config.toml
n_layer = 16
d_model = 64
n_head = 2
head_dim = 32
vocab_size = 2466
norm_eps = 1e-05
attn_scale = 0.308
bias = "qkv"
lr = 0.0148
beta1 = 0.93
lr_head = 0.00897
warmup_steps = 0
Each number is 500 + 50 x the weight over the matrix's rms, rounded and kept within 0 to 999. Layers, rows and columns count from 0. Numbers have three digits each.

# layer 4 attention value, 64x64, rms 0.303, rows 0-63, columns 0-63
473464499459510426452508524599557568546422607573442625564456506520549515555382516510470442475511433496464431471478465558476478478520514420533490477432439445522479462448505427482489603493491434
414384435492502486489466492421453540562512534544434483454542511490568469473565505589617465519457447456527537542522453505487599482507540476525611571430594455489535519528551458460493531573611490
460546506431505441568560464520506528553517523484428555522446453421541570501427491418532536503524434430370546504622440482514522543450418498501502419495620530457429509556485557506587503493560454
549476433434494413505430568474496611485553457527438536470549492484365447459475490474421565444467462474486572497545537494547453458511494460527438590534475486504462440508489452458516452472504484
512492484415582520547541569478457605499571530469528522480437476471540523510447556535494443442475503473577613495532411623548587472469483461514541524521460534540557456520544507527542498529500376
466532491512599538564448496571434457529469445482482526509541542467539483437538510482442534529379551552562524517488466463487508484622566481570540469556490424456533585471578403449480486492536479
533512504412605518523445508513462476525515534546574520583495469474434520583480401551521445536529469494490517542378583460462497514454444437511609507630454497487502433500355527503452449454508529
446420544527494518481453512503442515488466485500561464590566653506603504498513418431492569517554568427533545467457527367524576560529447513517465586492465518523533492408487498447551517466483503
461483538362482552515501481486418475509557482516506534507534502453482439545469539542476510527470477417433425519446520597567454519618517389490517565455513521467524547482505541491568530559441539
568517500479398495499555588447521490450513497484505532367456603494471490505546527517492447512428469618437555467486453611471571478522486386510500487538538454497502504429438485518506514514553523
527575556510617505499453463531467492534521496456544533552504449572480498502545452436464502528446433465526457571578460464589522446482460474472521449418578518546434503581460558425507529449419488
540583506474514545470554441446493509472568488507458436448471550587553471429464504469541619514495520451540521519454399473459410523487461522441381515550532517500460451481440488568574460532471483
512450503536533491499560530512572529532436423563490467458450550594484481546484563498506536484523514485528531559503393518573555481488549548512487563554486526540520473606611452458527454379475564
501527478544476445542520515534536495504473572463453632425525538575391592575446572376573442470485505496534543422438366473540558452479506475504432491457528490382432565451462543527463467582448484
562531509524444468486447517412567599559511505400488418474539515504507609458578459479518529510406484488442540511517487486517595533569576576508466478486481492441454506505503586513444497543508482
446614502495496481502493588539538482498443532448495623538410454468536510472466438516517478515522497535445489469437411503548545543512463484486519525530471581474581591425494466521439464413513557
488515522584557493511513525513498452518550544490588523515435401480534513590445469395477556502470463590523455531530498517458578458484590489464514386429515522552472421495453502455517589535316507
455487467572523461442382517387440423498525449482427461545505531521515596608485476474481518534514503519488506551472498532531505469527416534561521550591427514524465550569544457487402549466566486
495465505395456565382571605498418328535571447466518563497519525577497431529525528578487492494540505493516521486521504407444427468533592531464467532485465451624450512474490521544499489444494530
426568455452501494489420430542530493517582439497526590421401509477517598508383471517525461451580472478509519492553558432603529499552436521475501453413455412568545428443504486444540498515552610
390463425499393539427436475485549522523475480527487566489524425581481401438526449466470581518398479507437588534445585518438537445493445635396430485515533428575458527474513515479510522481509499
458564480522551512475501448493405562467409503455490538549454517526520509513507459418507472548529451440420516435583469485528538533530558542515583460489430532550551462504509552486400481541478567
474503522326489579449462574513514547514440552502520513507440519514515545532533430494480557430483532500615531438647496573552502429570443417605427479509608459529508538502507418494510513543475513
566484554436535413430518517482493412513497479524521582463502516409558464554556528453535506519510477467539453494453579461448469464546508551513442451560382505555463375517532474539483512453470520
517488518462439421551520499585445579590510600536490473560585488528552473395504602426454486443529486581485490496473553555480500483595470480494484512549475560513543523518639585442462583501472523
546493502507547496480452538637475574534500486494505565360497510436472475481504547487512517531555469453429425456458482553465526582462447557418505472447448484594498564514516458545499619522375541
566623545565543499468460489516524476459499493491558467523607453532525476558429469516488534494513587465526475532538551488455531541565542397492519438589391520621509542474546513573435470469534561
560418559617520539404426545536478545425443590510363458456438455473410535435511514460485483594453493460499542447452459526523474414490524481560462516433547462503449428486422481436534476504539545
446468533430541539552423572521467526510396505458551488499471475463519600552487517467450546502475478458386477612529475424506656441461498501454386514449519538526510469497477479426515539497544513
459411563568482458507508470428421583505508535425544439583416554463473537525429414449577494596440488509478536539459411508599462516552467401398535501549636435509557527524538445499548524393424429
566527473558520414548491521486524501497522562440558438480425490536484453570505484480472486543382528419430484440450560522521587490525534423503502400524519478535539546437489541470469480498605479
512406386479531463482472447560435565474486444494519527562489487565563525517459553528485532439447557609583469563478515446528438521522535553539514409424491556526376510439545521506575526542531516
525462439452486463405522557514554439378462504481480481388403498453453361448555508553546517460573454568533473458464596567462548599407443465441522429430442454523469499420484473516505470539473537
467640684569462456581430462464501566492477535496498395491454472554394524534474535523479477495434558516420432488485486388610556519502509454567481483382565514504419527487413496480506508480512543
572509479501519459537463534617523387501405565520458582513552508472505471580443529493489496496518487476533483451497550463489572465504576416471402461533426541528538487559462585505450500503391540
450586497462481597492556459512535481474523424530527564439470512529517461549470475623463560535615499529597419538555428535484383430512555520578604547486447524562547522590511483533481557440391439
515554565557396538502498480502508495480592470472521571437566542521454549415500576472574473422445480458473472478535479410598517474438509461495468652457565456556433476502470488416471499539522451
535521438473545498519461462505523538485431531515458451473453494526582502537438408503508471480489542505572501415546508542535531548411531527557462507530450544480518467480486514512516472521455492
490543341558507403544411539489523536450558426500560558502524452563521553455567511513488499499479494446496454368482580460473475578506482492562484516570522479444463559397523521593385536499516494
494500526563470473469541490421411457490576460487521538492547527476544486531527512454528505498523531484409496495547531471474493516493506513505511540615433532493535480487520518570504460531501480
529456450509490461435505516478466518502461581451541496559456523476561520509525520492473432501491522444457482448460557556448452436515463464518518495438494509482533533500556604571438525489500597
513506462521526536524490436499436607578495547470380470534448468475418493442515564386484462507425517469541541585545421512519388481471518462479526523520650467463457469490467474535495443609517453
458495461511458507497465564496508461458507445437481547551518471569486448445506486492449615518453488540474496565530592504459508487483521480435574501520487403489504489403559472542461566536412448
506439495443480491494521525496571538500473491528526538413487572463430559454451485469580442446471501447542533454598510550557484546399478529515504500528441494530470423509583358410450505471477467
502503559563421490490491503394393496492575528499459480514499538488564489511560555394553484487422566471444515485443475491515583479533484468436445564494535516521598499398533517460591408545461488
548512433567458452554538388532587596478566549533468383468425520558574464472466505555496582491577532523433480506483500544465478559504425493561511569552530541408481500546447462500432500537563539
521490594444445569569451511418531538458537573527576452517519646516510494489427524528523550483419495478407576514423499634554457514473532434499446517359551445430583499519448494471486538592537499
569504482482510470389488441491413448494457544448468515454495511551448595428477470529546475429486461502535504520527527407536579529488458540562534531526491461547426462481477429509498514491593464
503423462521545520539426578431546592460506457514436490469512499506492558362485455527469427525428453552575483422428448525505427541473513482435488492532513517537465482490453439586482512468505553
545482497469533626472528556456504524492401521463477449545480552570582574509491421513516489499482500410563564500435524543479513425488478498385541549470513507608531460503496556442602525479517553
507668430473544543486524539464526469499438506481503579515466480529528477600499505454448473498491458389528544580503499428494502499514544489528503400596453507524553497533496545484457549580563478
476454484519525443463455550568516487527527531464545580530582415518502588535561412478375540439520440554473475450523456502568429493603499575551450514492454611403403468503531551436438569467479507
514537591517424467510495500540544446443477506499521470528469432484526538561504546542473505540488508569548437480416427491525411567490517432643526483500540579456424565454463535594479488446398510
427575548452538474491482504556520518509509460523533492500456377485497489602464534378500475509385499489494461527514547558559522469461425483506493490504520559474454473454524476463506488533507609
533583578666522455540553490420567481490486578495499462443423489561625472571561527499522576456511544533494499503404418445494479553481460517439467462501507496492533491463398421551573541421436541
480531455538491505504446400465503447491480549563508437502567536557532504481486435549447564431490569469495508510534525422465603485540485547569477516461489456492557551466476524517536498407513493
494512446561479529435568541485605565513476528482481518583450449462548534477524456457401480489445519488490487568510382468502482543481561492503524417510519507495410492544467531470461500521546452
512496480470431481587499531564555516484528417490517445574492463488543535471500512600524463631541505536504489487406446432457553562556527495589508457543541510489496634484548561457498473466534442
546481470515582453450495556501396495509486516567516522541532467483467560527567490485539541492516590489569515362476453451575527515436538496495506492481533591518423477412396518520583419511466370
545483436454537451493480527561505501538469531476545554506510512453563502455464466490497512537501499536558527538483492451515568376455423566563478443535486471445551534552523463500461589484511492
465561563454471542527497487465507560569440491494424471463452579463500472589600516427490537523579501533650561527536458517549542458512504542523414437465572430471548540587535458461547571546433420
484529424456536475510458552491471494474500528410529555453470443425479356464543468498444423493563465525469496495523492463505436474453504555512534427487412538462570498405540622509503457580457495
451490571511505438513493457533506479571531446492546502537516447512586552536487512487520434462495460555491497452539491467515550548547487599516448553585449516458515482471613572459523472422497484
486445417532599485459489526493414413503518488468532554516534392594566444536461374575474557584482537568409429495454492535424529542576544510442551432450393478551549498494491403545504526435487574